python train.py --d_model=256 --head_dim=64 --activation="geglu" --norm_place="pre" --init_std_qkv=0.0328 --lr_head=0.0096 --warmup_steps=277 --schedule="wsd" --batch_tokens=65536 --doc_mask=true
Each number is 50 + 10 x the weight over its row's rms, rounded and kept within 0 to 99. Layers, rows and columns count from 0. The size before them is the row's rms in percent of the matrix's.

# layer 5 MLP up, 704x256, rms 0.0913, rows 126-144, columns 128-255
087:50 49 41 27 46 49 55 48 46 61 52 48 31 52 50 37 46 62 74 71 45 55 42 58 70 56 41 41 47 42 46 44 61 50 53 35 46 43 55 43 47 34 53 44 47 36 37 43 53 53 40 58 46 53 45 34 54 55 59 37 42 44 49 50 68 65 51 29 59 49 34 60 49 47 40 34 44 63 49 35 55 53 40 44 47 41 66 63 60 46 51 54 47 36 64 72 55 70 60 47 54 57 56 39 41 52 50 49 47 28 47 59 52 42 44 58 51 26 61 46 47 48 56 32 53 44 52 35
109:50 39 42 56 62 46 62 38 44 40 55 61 49 45 53 54 54 51 36 39 41 46 39 41 39 58 29 41 76 47 51 44 37 48 43 72 42 54 56 60 44 58 66 52 28 55 38 32 53 52 52 48 41 50 46 56 37 54 61 44 61 35 72 41 46 51 57 52 49 62 41 51 48 60 47 50 58 48 41 46 43 61 37 46 47 49 53 63 38 55 46 48 57 53 31 55 36 38 43 46 67 45 70 55 53 47 40 47 53 40 56 48 46 54 57 44 49 43 66 61 58 49 54 65 45 54 36 54
097:49 55 57 53 42 60 62 62 57 64 38 50 53 45 46 53 53 57 40 52 47 41 47 62 49 27 47 48 59 62 39 39 41 58 57 58 63 41 54 40 47 56 44 51 55 39 53 48 36 48 46 56 57 58 36 36 74 37 68 63 37 67 49 49 63 51 54 43 38 46 43 40 50 52 45 51 51 52 40 43 44 60 50 57 54 52 28 45 39 76 67 42 52 52 45 56 52 52 53 58 58 59 72 40 50 42 56 54 68 36 59 52 48 75 55 48 41 42 49 52 32 42 50 36 52 55 48 38
098:50 46 51 49 46 46 43 63 46 35 36 57 45 49 55 58 43 34 41 43 34 58 58 41 53 59 62 18 58 64 41 57 35 56 55 39 64 49 43 48 47 57 53 46 32 69 45 54 41 45 34 52 44 55 37 43 32 67 44 61 35 63 33 53 60 40 49 56 43 38 61 47 50 43 37 64 49 45 73 57 48 50 51 52 39 51 24 47 50 46 46 49 44 62 64 54 52 60 47 57 44 57 48 68 32 44 55 56 44 43 55 52 66 35 46 68 41 36 60 36 60 45 50 55 56 42 46 58
097:39 49 65 42 60 64 50 51 49 62 50 49 54 57 52 46 42 46 49 52 53 58 48 43 46 60 42 49 48 35 41 56 50 68 47 57 47 62 43 52 53 36 45 43 40 39 49 38 53 49 54 52 57 57 44 44 67 32 37 59 47 48 64 46 53 55 55 64 47 55 58 53 40 73 54 60 44 61 44 68 58 37 55 40 50 51 43 49 50 48 59 42 32 43 64 38 29 46 62 62 42 49 58 45 60 40 58 42 63 58 49 49 63 63 33 50 43 30 50 47 40 39 41 40 44 50 56 62
096:53 52 50 47 51 45 60 56 28 54 45 51 41 47 45 49 49 43 46 31 52 40 64 64 75 71 51 48 35 55 44 48 56 45 56 49 42 55 36 45 44 28 36 57 42 44 65 65 66 56 48 33 43 67 52 64 50 63 55 54 50 46 62 48 35 39 36 62 49 40 50 32 40 54 37 48 49 57 57 54 32 47 62 48 63 57 50 68 56 59 60 37 77 45 46 62 74 56 53 65 41 53 50 58 50 53 44 43 56 46 53 64 44 58 36 50 56 39 37 65 55 62 56 50 26 56 45 62
104:32 44 45 49 40 46 44 45 61 58 48 53 39 61 55 31 62 50 45 44 61 25 40 40 28 40 62 80 23 53 45 47 55 51 57 60 36 46 44 56 49 44 52 54 59 53 35 55 51 60 45 45 67 42 64 63 51 40 65 45 51 42 43 48 54 48 62 61 48 44 60 50 58 64 41 39 53 65 42 43 49 63 43 65 61 42 52 63 52 66 43 47 51 51 55 44 52 43 53 28 66 42 62 46 70 34 43 55 41 65 56 49 57 64 49 46 52 46 70 65 40 39 55 38 63 73 60 54
105:47 48 53 37 60 22 67 44 49 53 54 47 46 47 41 56 53 47 45 52 40 52 51 63 55 48 46 37 47 37 57 57 59 76 54 49 60 52 56 53 55 32 37 55 57 46 39 64 43 33 46 60 52 48 52 41 54 46 53 40 52 52 37 48 41 49 51 51 39 42 50 61 40 44 55 49 46 35 42 45 50 46 47 35 53 38 32 46 49 33 60 33 49 43 43 51 42 57 66 60 67 55 56 44 55 55 46 53 62 40 53 37 53 53 52 40 47 71 62 59 47 57 66 53 60 44 61 50
100:61 49 70 52 66 54 28 60 62 52 50 52 61 46 55 50 30 51 50 68 54 65 41 53 52 42 50 69 78 55 59 32 61 55 45 47 63 56 73 59 49 53 52 56 51 44 48 49 57 60 45 44 50 41 38 55 56 43 35 42 51 49 59 63 48 61 36 45 55 67 59 54 42 43 54 46 67 49 62 63 42 48 41 47 33 67 63 55 36 52 62 41 58 51 44 39 42 49 57 56 66 46 45 47 51 54 54 51 50 41 34 63 53 63 57 57 46 54 42 54 70 64 39 38 64 45 51 55
103:59 50 31 42 53 41 44 53 58 64 42 63 64 33 64 42 39 38 53 45 46 63 45 72 67 51 43 45 48 42 59 41 38 52 59 36 62 38 55 55 51 54 53 49 51 50 58 61 36 64 47 34 42 45 57 60 45 52 53 44 25 37 70 36 56 46 49 50 53 70 46 33 51 40 42 57 54 52 53 46 38 63 32 52 53 46 59 37 65 42 37 59 52 43 35 55 47 58 58 44 23 44 35 39 40 44 68 38 49 48 49 50 45 50 70 40 35 48 65 40 59 51 54 57 46 54 44 62
098:66 50 31 65 50 53 31 72 40 39 66 50 51 33 56 58 41 55 44 35 37 46 70 49 36 38 34 35 65 35 45 43 52 43 50 39 40 38 47 45 42 40 35 43 56 45 62 36 49 73 53 62 62 46 52 47 44 48 45 48 57 39 54 43 44 56 61 34 52 45 48 51 62 65 53 54 54 38 50 43 57 67 59 43 67 52 63 55 51 60 55 56 44 46 71 43 59 46 61 61 52 36 37 54 38 72 52 58 51 52 54 47 51 39 55 38 62 54 41 48 68 33 63 48 37 22 55 61
101:48 69 44 38 55 29 35 41 51 36 49 59 46 51 52 38 53 40 53 65 60 47 61 61 43 42 45 44 51 54 51 54 53 42 54 48 57 41 41 31 48 60 45 50 57 56 58 56 49 44 41 41 45 51 51 19 47 48 61 51 50 53 46 36 32 51 49 52 52 60 55 46 39 69 51 46 44 36 81 58 40 46 37 49 55 50 58 42 42 37 46 49 52 39 34 35 52 63 48 43 61 37 57 57 60 30 33 51 49 61 56 62 58 39 45 31 51 53 48 53 56 45 44 40 70 50 44 44
104:50 76 49 56 53 55 44 70 28 37 55 36 38 57 65 64 66 44 57 32 45 47 61 53 59 47 42 41 61 49 48 35 73 52 52 49 51 58 55 49 52 29 67 32 56 54 52 47 47 33 45 39 45 56 52 50 51 48 61 50 30 40 61 65 37 58 35 44 62 54 34 26 49 47 40 42 46 45 60 49 55 46 46 58 45 36 48 55 59 32 53 38 66 55 39 41 42 55 32 38 31 60 45 48 53 58 57 42 49 45 48 39 52 35 50 47 62 46 58 66 46 52 53 56 54 43 53 43
096:60 55 46 51 58 44 55 44 43 42 47 57 59 26 58 50 36 43 53 43 41 44 41 51 48 42 57 63 59 52 54 28 36 55 51 53 53 37 61 53 47 49 42 45 56 48 55 39 42 41 52 62 44 51 52 71 35 47 49 59 56 48 46 28 37 41 46 51 57 64 46 51 47 68 48 55 58 46 52 61 49 44 57 47 39 60 52 56 22 62 48 67 34 57 53 38 48 55 57 35 48 48 59 48 61 48 38 38 47 63 49 48 53 45 68 21 52 60 55 66 73 44 43 37 44 59 25 44
105:54 48 47 50 53 44 55 66 56 60 50 57 65 50 44 59 20 64 52 53 62 46 43 59 45 51 48 53 69 54 59 59 67 47 63 54 44 39 55 39 64 44 54 41 53 56 50 55 55 67 61 52 38 48 66 50 63 45 33 61 33 56 50 57 55 67 54 35 55 49 41 52 57 68 46 34 57 64 51 36 58 77 52 58 62 38 70 41 60 53 60 50 48 30 59 56 61 62 45 52 57 56 55 29 61 78 46 39 46 41 35 60 39 56 54 61 50 64 41 54 46 73 56 54 45 59 41 42
102:55 36 48 51 47 37 42 54 52 42 57 54 53 48 61 51 55 50 65 65 54 50 35 36 72 36 36 68 72 32 65 46 56 48 32 37 47 56 37 38 46 65 39 40 60 39 65 56 61 45 54 42 51 47 53 65 52 46 45 49 53 49 55 50 46 49 60 74 40 73 62 52 52 46 65 52 46 34 43 43 49 44 72 51 51 51 43 43 44 45 44 46 41 54 49 49 62 37 37 38 51 53 57 35 57 63 70 52 61 41 47 52 47 46 36 62 55 42 43 58 41 34 59 42 36 45 43 68
096:63 45 47 52 51 45 48 39 44 49 40 35 68 53 57 50 60 50 68 39 35 52 47 49 37 62 40 48 43 40 68 52 40 39 55 49 51 46 28 51 49 58 49 77 52 47 56 58 32 48 42 54 54 38 51 24 40 57 42 62 61 46 29 61 59 46 55 59 55 37 54 57 45 40 51 67 41 49 24 53 51 40 64 41 54 48 53 48 46 44 87 50 58 54 52 62 67 54 50 32 41 42 50 61 57 65 63 41 45 45 50 47 36 39 33 47 33 52 38 49 48 45 38 53 37 49 48 58
103:61 47 29 41 67 50 46 59 62 52 61 61 44 70 55 43 48 62 44 57 50 42 52 54 54 67 56 52 55 52 47 45 66 57 62 51 57 62 35 40 47 39 60 41 37 46 51 64 48 74 59 56 74 58 45 57 54 48 54 46 55 58 49 55 45 49 61 48 54 80 56 59 40 44 44 54 49 48 65 43 31 41 59 53 65 58 45 68 37 58 22 37 49 61 52 43 53 43 53 45 51 46 41 46 44 54 33 68 36 43 46 47 41 43 56 45 48 42 56 48 52 37 44 29 43 41 66 55
102:62 57 64 33 35 44 31 57 51 58 46 60 36 56 40 46 73 50 55 44 54 56 47 52 48 55 58 48 52 39 63 55 47 35 33 57 46 48 38 40 61 36 59 50 60 61 48 50 70 47 56 46 47 46 50 54 66 29 52 48 37 53 49 40 51 52 55 43 45 58 65 52 57 48 42 34 24 44 56 46 52 52 62 51 64 38 31 47 42 49 49 47 47 48 38 30 53 48 42 43 46 62 58 55 39 51 55 42 52 60 59 34 57 49 56 62 61 53 43 41 45 50 57 42 39 62 42 58
# layer 5 MLP down (transposed), 704x256, rms 0.0862, rows 126-143, columns 128-255
088:54 49 45 61 50 50 58 67 72 43 52 50 53 45 37 53 46 28 47 49 42 15 59 38 35 52 65 47 42 45 42 56 38 48 39 55 59 50 50 47 58 66 52 70 44 39 46 52 52 50 40 56 41 63 47 61 41 46 51 61 43 50 44 44 32 44 46 50 42 43 52 66 65 36 65 54 48 45 62 52 46 40 64 44 49 60 47 35 44 59 66 46 45 60 49 42 54 65 34 46 61 61 46 63 45 39 44 32 46 67 56 48 66 44 52 44 43 53 53 51 46 41 46 43 36 47 44 45
110:62 46 62 39 47 46 49 52 44 60 25 75 54 52 53 47 66 67 68 43 42 57 60 48 51 62 53 40 56 54 51 46 60 56 55 40 46 54 57 52 57 45 55 56 48 51 51 32 27 68 61 51 46 62 68 72 49 56 54 43 50 52 47 60 49 41 47 59 59 51 61 63 44 41 65 58 32 43 58 57 46 40 46 48 35 53 48 49 43 60 44 37 52 63 52 45 28 70 55 63 44 41 45 47 58 61 49 49 48 48 45 58 66 68 52 42 41 56 40 37 45 52 51 52 48 50 31 36
099:43 57 56 44 45 53 67 40 47 50 60 59 45 52 61 61 55 53 56 39 45 42 51 46 51 68 41 62 50 52 45 61 47 33 35 49 41 45 47 60 30 43 67 51 42 38 46 49 45 46 47 37 45 43 48 71 62 56 42 37 38 60 58 59 44 54 55 63 63 54 55 53 25 64 53 31 52 44 52 47 45 50 44 47 38 44 51 37 47 63 35 53 35 67 53 49 40 55 51 35 46 58 44 59 57 75 71 58 49 42 33 53 33 52 60 49 68 57 54 46 53 45 62 56 41 46 63 48
101:57 49 40 38 40 43 53 70 57 48 44 59 51 54 56 46 49 57 51 37 56 47 38 44 50 46 49 50 59 54 49 54 41 47 56 62 41 76 36 48 46 32 63 45 46 50 48 47 56 30 73 46 47 48 47 48 51 62 61 60 66 53 64 42 51 32 54 39 62 44 48 49 32 34 67 57 44 32 56 55 47 43 44 57 53 47 52 55 45 49 76 63 53 73 41 61 46 48 50 38 54 39 62 57 45 50 56 53 50 55 43 53 62 53 46 61 43 69 63 49 40 56 64 54 63 41 38 51
103:49 56 41 61 58 34 47 44 51 43 56 42 58 56 46 48 64 53 29 37 56 53 42 46 41 46 45 43 51 41 50 54 55 39 54 67 52 52 57 42 56 53 40 65 56 48 41 66 48 68 72 51 53 59 51 43 32 35 50 39 52 61 34 39 62 40 51 62 52 41 48 53 42 43 38 45 48 50 42 44 52 54 48 44 54 66 54 55 46 47 61 47 62 48 57 48 48 49 48 43 57 53 36 47 52 45 45 57 68 34 51 44 37 43 43 47 49 40 62 49 30 46 58 53 59 47 35 42
097:69 46 49 66 41 48 42 71 35 49 80 48 52 33 47 54 37 49 51 72 40 57 50 50 40 57 46 46 43 29 51 29 50 58 40 45 47 40 61 61 45 62 46 57 57 63 42 47 44 54 45 48 71 56 51 51 47 44 46 51 30 44 60 47 45 62 56 46 42 54 65 55 55 47 56 48 48 50 46 46 61 59 63 52 41 44 53 56 29 53 49 38 44 27 35 54 36 42 63 48 61 67 63 45 63 49 44 46 60 50 51 55 63 57 53 43 52 51 35 47 48 52 33 42 54 68 56 50
105:47 53 63 63 62 51 72 52 60 33 62 60 47 51 48 53 57 42 47 58 50 61 61 61 61 45 55 65 48 58 49 46 41 54 34 54 36 50 67 44 40 71 66 56 53 64 59 54 25 43 45 48 53 46 35 68 30 31 47 36 57 64 59 46 60 61 40 61 51 41 65 47 64 46 45 52 52 51 49 50 62 64 44 48 47 55 55 41 50 63 39 46 49 40 34 40 61 52 40 61 56 56 43 49 55 53 33 65 82 36 61 43 51 57 56 43 50 45 55 51 58 48 55 58 52 57 58 57
104:44 40 58 52 57 48 55 46 63 33 36 83 49 55 54 59 71 47 52 54 45 45 59 47 57 44 46 46 32 61 64 61 53 30 57 55 59 60 51 69 58 46 54 68 56 54 35 48 59 59 45 55 57 52 63 41 66 41 54 50 55 48 55 63 60 40 61 56 54 54 48 57 48 44 50 51 62 59 58 43 53 56 51 61 70 49 30 37 60 69 41 43 43 46 62 58 59 57 41 59 56 46 34 54 53 69 43 35 41 52 39 47 39 44 25 50 54 36 44 61 44 44 57 54 51 45 34 47
101:43 53 50 56 51 50 50 44 49 60 56 58 45 54 69 59 55 41 73 24 49 58 47 36 50 60 57 50 70 31 46 56 46 48 50 65 53 66 53 54 20 46 44 50 50 35 44 39 48 58 60 45 49 40 54 62 62 39 60 50 65 43 37 55 59 45 50 48 54 39 54 41 34 51 48 48 29 40 34 57 36 55 72 55 43 43 59 22 56 55 40 65 57 72 51 24 56 49 33 61 33 39 45 49 60 50 60 44 34 36 49 39 43 51 61 49 45 43 57 52 47 35 58 52 52 53 60 49
100:57 61 50 55 56 38 39 55 65 48 43 52 61 46 59 53 60 47 34 48 59 59 51 51 38 65 53 51 56 48 51 38 59 63 53 72 42 60 62 36 68 42 47 61 38 55 59 44 46 55 52 53 61 47 49 48 44 54 59 60 66 50 49 54 45 38 54 53 51 54 48 48 72 53 70 57 58 44 68 39 65 46 63 43 58 44 70 42 59 56 52 42 28 33 49 62 71 43 44 56 49 55 60 77 54 52 43 50 54 48 54 44 65 45 26 57 50 65 36 46 59 46 58 53 45 54 65 50
101:37 35 38 32 50 54 54 43 30 51 51 41 42 54 38 72 46 52 60 51 62 48 55 60 53 48 47 59 43 55 42 48 62 50 64 46 45 46 53 31 68 68 38 48 44 55 51 30 50 58 46 41 46 39 32 53 67 47 52 40 53 46 44 58 57 36 52 46 59 39 34 45 58 46 53 72 52 55 37 45 45 54 35 64 43 44 77 61 62 35 39 55 53 37 53 56 59 48 55 51 53 51 55 61 35 45 46 46 49 63 39 43 44 38 52 48 64 44 38 56 63 52 24 50 81 45 46 43
097:47 52 50 42 47 48 57 45 58 44 37 69 51 55 48 45 32 52 51 58 50 57 51 62 45 46 68 56 52 49 52 50 59 36 55 44 41 57 60 41 00 59 60 67 59 46 44 54 43 50 39 50 60 62 48 52 71 48 63 61 51 47 49 52 35 41 49 29 46 46 46 51 15 49 43 57 58 37 53 33 60 61 62 43 49 64 36 56 37 52 48 37 56 32 59 64 61 67 60 41 41 56 59 55 57 39 57 45 45 50 51 48 57 47 34 53 53 51 36 40 52 50 53 47 49 52 41 55
102:48 47 44 56 65 67 56 58 47 32 46 37 66 56 45 53 59 45 46 47 54 64 46 51 49 68 47 66 35 65 50 46 61 30 39 44 56 56 46 54 61 45 58 53 48 60 53 55 47 58 50 35 48 48 69 51 41 51 53 35 54 37 48 53 51 53 41 48 43 56 40 33 43 59 52 60 53 42 53 47 59 43 16 51 38 47 53 28 54 48 49 37 51 38 63 46 57 41 63 49 49 52 59 56 47 43 47 17 64 47 67 65 48 51 33 53 62 75 54 63 56 51 51 49 34 73 31 54
097:60 26 40 32 51 49 39 41 46 63 75 34 46 62 58 57 62 50 52 48 62 56 58 52 64 73 56 54 46 56 58 49 55 44 51 57 57 53 70 43 53 61 47 67 55 47 56 40 61 49 75 57 53 55 41 33 44 52 44 40 60 52 65 36 56 44 54 55 62 39 44 41 39 45 50 46 46 31 43 42 50 47 50 59 62 30 48 44 63 33 55 46 60 35 34 59 49 51 53 55 42 59 39 38 40 56 64 54 43 52 61 61 40 46 43 58 45 46 44 44 32 49 39 51 58 33 63 29
100:32 41 44 44 63 39 41 73 59 47 45 40 55 46 62 40 52 44 50 69 61 54 62 54 58 30 61 59 43 48 47 43 58 46 42 50 42 58 58 55 42 55 58 46 44 54 53 65 41 63 52 55 47 40 55 50 53 36 63 47 62 33 56 55 77 73 37 50 51 29 50 39 46 53 52 58 44 40 41 48 55 43 41 65 44 45 61 28 35 59 71 54 58 65 53 62 66 44 30 58 50 30 50 62 38 54 33 42 43 55 41 55 60 51 35 55 37 41 43 52 38 56 53 33 45 53 66 37
107:48 64 51 46 53 51 60 46 55 46 41 49 45 61 37 76 46 55 53 21 28 68 58 35 45 51 72 35 52 34 57 42 41 53 57 50 44 32 26 43 34 48 59 56 55 53 61 54 35 62 48 64 44 39 35 42 54 67 18 76 56 50 76 60 42 32 25 51 53 39 55 60 37 46 53 43 56 40 47 52 35 57 45 56 60 38 47 58 65 53 42 49 59 60 45 50 53 66 69 51 45 35 54 48 65 59 51 49 53 48 44 38 32 59 51 55 38 39 51 49 57 60 35 54 42 59 53 47
099:50 43 46 39 28 29 45 61 54 44 54 49 59 55 73 54 37 58 37 57 50 52 53 53 48 37 42 41 53 33 70 45 51 48 49 52 29 48 71 50 44 53 49 54 47 60 65 42 40 51 51 58 37 41 44 62 30 50 59 55 38 39 56 51 69 44 46 33 42 46 47 50 49 41 35 62 38 41 73 44 56 61 50 37 59 52 62 66 39 56 55 30 43 45 46 49 50 50 70 67 43 42 48 45 60 39 77 36 67 52 54 32 49 41 56 39 60 59 35 50 59 46 53 51 50 57 61 33
105:40 57 57 47 41 47 48 69 56 52 64 65 50 54 56 51 48 51 66 37 48 60 53 50 56 73 41 48 62 51 31 54 55 55 51 46 50 52 59 58 68 49 74 42 45 60 46 38 62 43 34 66 44 41 62 61 60 53 56 53 47 46 50 42 51 50 41 53 56 54 73 59 54 39 64 46 56 71 43 63 46 55 52 34 58 43 35 35 57 33 50 56 50 42 37 45 48 62 64 62 44 57 46 32 47 54 45 53 44 34 43 43 52 55 69 48 62 43 40 45 46 52 52 84 40 64 40 53
# layer 5 MLP gate, 704x256, rms 0.0879, rows 127-144, columns 128-255
104:58 57 59 39 45 49 43 50 51 57 46 35 53 53 62 51 50 70 46 43 38 44 52 55 39 67 58 58 58 58 55 34 51 58 50 57 45 56 49 26 61 59 54 57 51 58 50 53 46 32 51 54 53 52 46 46 46 47 42 42 54 53 54 50 36 56 37 45 60 33 49 58 67 53 49 38 56 29 43 38 47 46 52 53 49 50 39 64 60 62 44 62 41 35 67 67 50 54 62 38 42 48 47 51 42 44 30 42 59 46 63 41 53 51 58 57 39 42 51 67 57 51 45 63 57 59 29 50
102:34 31 57 50 36 50 50 44 44 64 61 40 63 54 41 55 37 51 54 80 54 41 43 30 61 49 44 47 64 43 54 43 47 53 45 53 53 50 48 56 50 40 57 63 48 54 39 47 48 45 46 41 50 29 58 52 56 66 35 55 63 64 50 58 46 32 39 76 58 56 51 52 54 70 55 22 46 43 72 39 33 41 49 57 55 57 57 64 54 63 44 43 38 44 57 50 46 59 50 52 57 47 67 55 63 70 49 46 62 49 44 59 64 61 41 37 34 54 43 40 33 59 46 44 42 70 46 59
098:39 46 65 53 60 39 55 41 50 46 41 54 72 59 50 65 28 39 42 38 46 55 43 38 59 61 52 52 64 44 56 45 61 63 42 38 50 46 72 54 63 64 41 46 50 63 50 45 47 58 54 36 55 14 38 58 40 56 35 33 63 55 51 59 59 45 38 50 44 35 61 62 56 58 64 52 57 44 49 34 59 50 46 56 41 48 40 51 56 50 49 48 46 46 58 63 44 64 46 53 36 50 51 44 50 61 47 51 56 55 52 48 48 46 69 56 51 54 57 48 43 60 65 54 56 42 52 49
098:55 43 65 41 61 58 50 49 72 47 56 34 58 56 62 47 58 63 56 52 53 52 61 42 58 42 47 51 45 43 60 52 57 45 61 46 40 72 56 40 69 32 61 49 44 54 44 45 45 45 58 47 49 35 55 59 60 51 57 67 37 50 40 43 50 51 59 51 63 51 67 69 60 47 53 48 51 36 49 50 60 50 42 66 49 51 58 54 60 54 55 57 38 37 62 54 32 73 59 57 38 33 36 36 46 51 52 40 42 61 53 51 59 59 58 40 56 52 79 46 50 66 47 29 45 55 60 53
094:50 58 59 41 55 57 34 59 61 53 32 59 58 66 42 48 47 44 56 38 42 54 58 55 34 61 53 61 52 63 40 56 34 46 44 52 41 44 51 41 55 47 44 43 41 56 53 40 38 62 51 43 62 49 42 52 48 54 33 52 58 51 55 35 45 40 57 50 77 45 44 39 62 37 45 64 40 29 68 43 37 56 51 63 31 65 67 53 44 55 37 55 33 51 38 49 54 56 71 28 54 57 44 50 69 56 47 46 48 48 45 40 62 47 28 57 51 52 57 47 44 38 52 43 66 55 59 53
104:39 64 55 47 39 49 55 50 67 52 69 57 55 54 40 48 39 47 52 48 70 49 51 41 71 49 52 46 66 52 73 33 59 42 48 57 52 53 49 32 57 50 40 46 49 44 72 50 30 59 56 52 48 51 54 45 49 40 30 59 38 45 64 42 47 33 53 62 71 42 54 61 62 52 58 57 49 45 48 44 50 57 64 33 43 46 59 56 63 43 49 31 52 36 60 58 65 61 45 53 43 41 37 71 42 64 67 45 64 57 45 54 64 46 45 33 46 48 59 56 40 45 52 70 51 51 55 64
106:53 28 55 46 61 44 48 40 52 45 55 51 66 58 40 38 57 52 54 50 50 56 47 46 43 35 53 64 68 45 47 47 27 51 62 47 59 46 44 48 61 53 48 46 42 67 51 57 40 28 55 35 65 38 64 51 53 46 41 29 48 56 48 48 35 39 53 42 64 70 43 64 55 47 66 44 56 42 57 53 51 48 46 35 41 24 44 69 55 67 57 58 45 45 51 55 43 55 55 57 50 33 36 47 45 60 27 54 63 60 41 60 45 52 34 37 42 47 67 54 45 69 54 58 77 59 42 45
096:45 38 60 37 47 36 38 45 44 47 25 31 48 45 57 45 39 58 66 55 57 54 50 55 51 39 40 66 51 64 60 40 65 49 33 44 59 52 62 38 40 59 56 54 55 67 51 23 62 63 48 49 56 30 45 48 61 63 37 47 39 64 45 42 41 52 38 57 83 51 57 35 54 38 63 37 64 52 70 42 52 44 38 31 37 68 52 74 50 55 68 38 43 43 52 46 45 50 46 35 49 54 62 56 42 47 45 49 59 43 37 57 55 41 50 62 64 56 46 54 61 74 47 52 62 46 55 54
101:64 67 68 49 32 50 45 51 56 56 36 33 58 62 44 53 49 59 48 75 70 37 49 50 59 45 49 64 71 59 51 58 66 73 65 52 56 78 62 38 50 53 49 41 54 55 41 62 58 59 40 55 40 42 35 37 52 40 41 49 39 53 53 43 62 54 37 64 50 42 47 47 55 52 43 47 58 35 64 57 48 56 54 73 54 50 47 42 53 40 42 57 32 36 52 49 64 49 58 41 48 69 53 55 37 63 37 41 65 35 44 51 65 48 47 60 38 49 59 51 55 58 81 52 66 61 46 57
101:46 43 52 60 53 44 65 25 55 63 46 70 50 56 42 52 45 57 64 59 67 53 33 58 52 43 62 59 45 64 45 37 44 52 35 66 42 55 63 43 63 46 62 36 63 53 43 57 70 48 66 19 47 49 36 70 49 43 49 48 58 47 46 55 53 37 40 62 61 47 39 54 57 65 58 60 33 42 35 46 41 50 44 60 52 32 54 61 58 64 55 46 59 19 37 49 52 65 52 46 35 43 59 64 52 56 53 35 62 62 47 69 36 47 66 35 47 47 43 51 46 61 56 68 51 66 54 43
098:55 55 44 28 45 38 45 27 58 54 48 37 26 49 33 44 54 54 58 60 61 38 57 58 42 37 48 53 51 43 60 54 53 36 74 43 44 41 43 25 55 46 49 32 67 62 59 40 65 60 51 43 40 24 49 31 57 54 45 47 38 52 46 47 49 56 48 63 56 62 50 48 55 64 51 27 40 50 64 57 48 61 36 56 43 67 55 58 48 56 50 52 46 30 61 38 51 52 47 48 61 51 58 59 64 43 39 59 48 51 52 60 66 49 44 42 76 52 50 37 48 55 49 54 59 56 48 43
102:50 38 40 56 57 44 61 30 64 27 45 64 58 47 48 35 53 53 60 46 48 47 52 59 26 48 67 62 44 48 53 46 59 27 42 51 44 49 52 49 53 52 54 47 55 40 56 44 44 48 61 55 52 51 56 57 36 56 42 51 62 60 27 57 48 40 58 73 46 68 58 46 50 34 47 53 42 45 51 43 49 63 32 49 51 42 54 51 50 49 51 51 27 46 57 54 71 57 62 59 46 57 61 57 53 51 54 32 61 56 61 56 37 67 67 48 53 39 58 63 53 50 63 62 43 67 30 70
099:47 58 38 35 63 44 51 57 42 36 58 34 54 57 26 54 54 60 53 56 61 40 24 58 60 52 50 21 65 48 40 47 51 43 46 59 65 51 61 51 66 43 46 46 53 44 54 52 66 50 62 61 39 47 43 55 47 31 49 52 46 50 41 72 66 32 46 46 45 53 50 54 53 63 51 35 36 58 47 49 40 54 53 26 42 61 66 38 53 36 53 46 48 35 51 54 37 61 47 35 45 29 30 39 49 64 45 49 59 52 56 79 34 35 54 57 56 75 50 54 49 52 38 48 53 48 49 52
101:59 47 76 44 46 37 53 42 59 53 47 41 52 57 55 48 31 76 71 50 55 41 40 55 61 60 39 40 58 52 57 47 47 33 45 52 57 60 55 45 56 49 52 49 42 56 49 49 39 58 48 53 41 48 54 35 50 67 25 52 33 48 42 53 57 56 51 69 49 49 38 46 66 43 48 35 50 64 51 38 49 55 51 51 55 51 47 47 72 57 51 43 41 24 51 72 59 70 58 44 54 48 53 38 46 55 37 38 48 38 62 56 35 64 49 39 33 36 59 52 36 75 50 63 42 41 34 51
103:49 48 46 45 27 44 41 55 45 41 37 48 35 44 49 41 58 55 60 58 68 55 43 53 76 54 41 56 43 60 45 51 52 43 61 48 45 61 48 46 63 55 52 42 50 46 62 66 48 50 56 44 38 50 55 52 61 55 70 31 47 47 50 38 61 34 58 68 62 58 42 55 60 54 41 46 62 40 45 32 66 41 57 45 35 64 48 51 47 58 58 68 56 50 56 61 51 51 48 41 41 37 54 45 45 54 42 57 61 57 46 53 68 51 46 62 57 40 52 74 59 71 67 44 38 40 25 54
098:49 59 48 53 56 46 61 50 54 56 33 66 41 49 68 49 53 62 65 52 41 58 49 51 53 52 47 47 61 51 43 51 51 48 33 62 47 54 46 54 62 43 52 55 65 56 43 44 71 53 60 48 47 60 45 43 74 42 40 47 36 47 48 50 62 38 41 50 57 36 44 45 53 36 51 53 43 59 57 51 65 63 70 52 30 65 63 60 56 55 58 37 42 52 58 50 53 64 43 55 46 59 49 56 54 53 11 46 49 46 65 38 44 41 44 78 39 39 68 42 47 53 60 35 50 38 48 44
101:50 51 56 51 28 33 32 46 52 35 30 42 46 46 45 62 45 65 53 55 59 57 30 54 45 50 52 66 47 57 51 42 58 38 62 63 46 46 66 56 58 39 36 58 44 35 44 42 41 44 40 53 47 34 47 47 48 55 55 44 36 59 46 47 52 41 63 50 44 59 51 70 60 49 60 58 54 46 20 51 43 56 49 48 46 67 41 55 51 52 45 41 43 45 62 57 56 56 41 60 45 36 31 32 47 63 46 33 45 41 37 34 39 70 48 43 47 46 57 53 65 80 46 45 48 47 30 62
097:54 51 60 50 57 42 55 41 40 62 42 49 60 43 45 51 54 74 36 41 60 54 29 62 48 59 55 34 51 31 55 56 58 31 62 52 50 40 44 48 71 55 61 48 48 67 65 64 43 36 52 56 70 46 52 54 44 58 43 17 49 62 54 43 36 38 41 50 67 59 45 51 58 62 61 52 43 61 45 46 55 52 54 45 55 64 71 49 48 49 45 41 59 38 52 54 61 38 38 41 37 64 32 36 45 48 41 41 62 59 70 70 40 53 45 57 59 49 63 54 39 71 51 46 53 53 48 54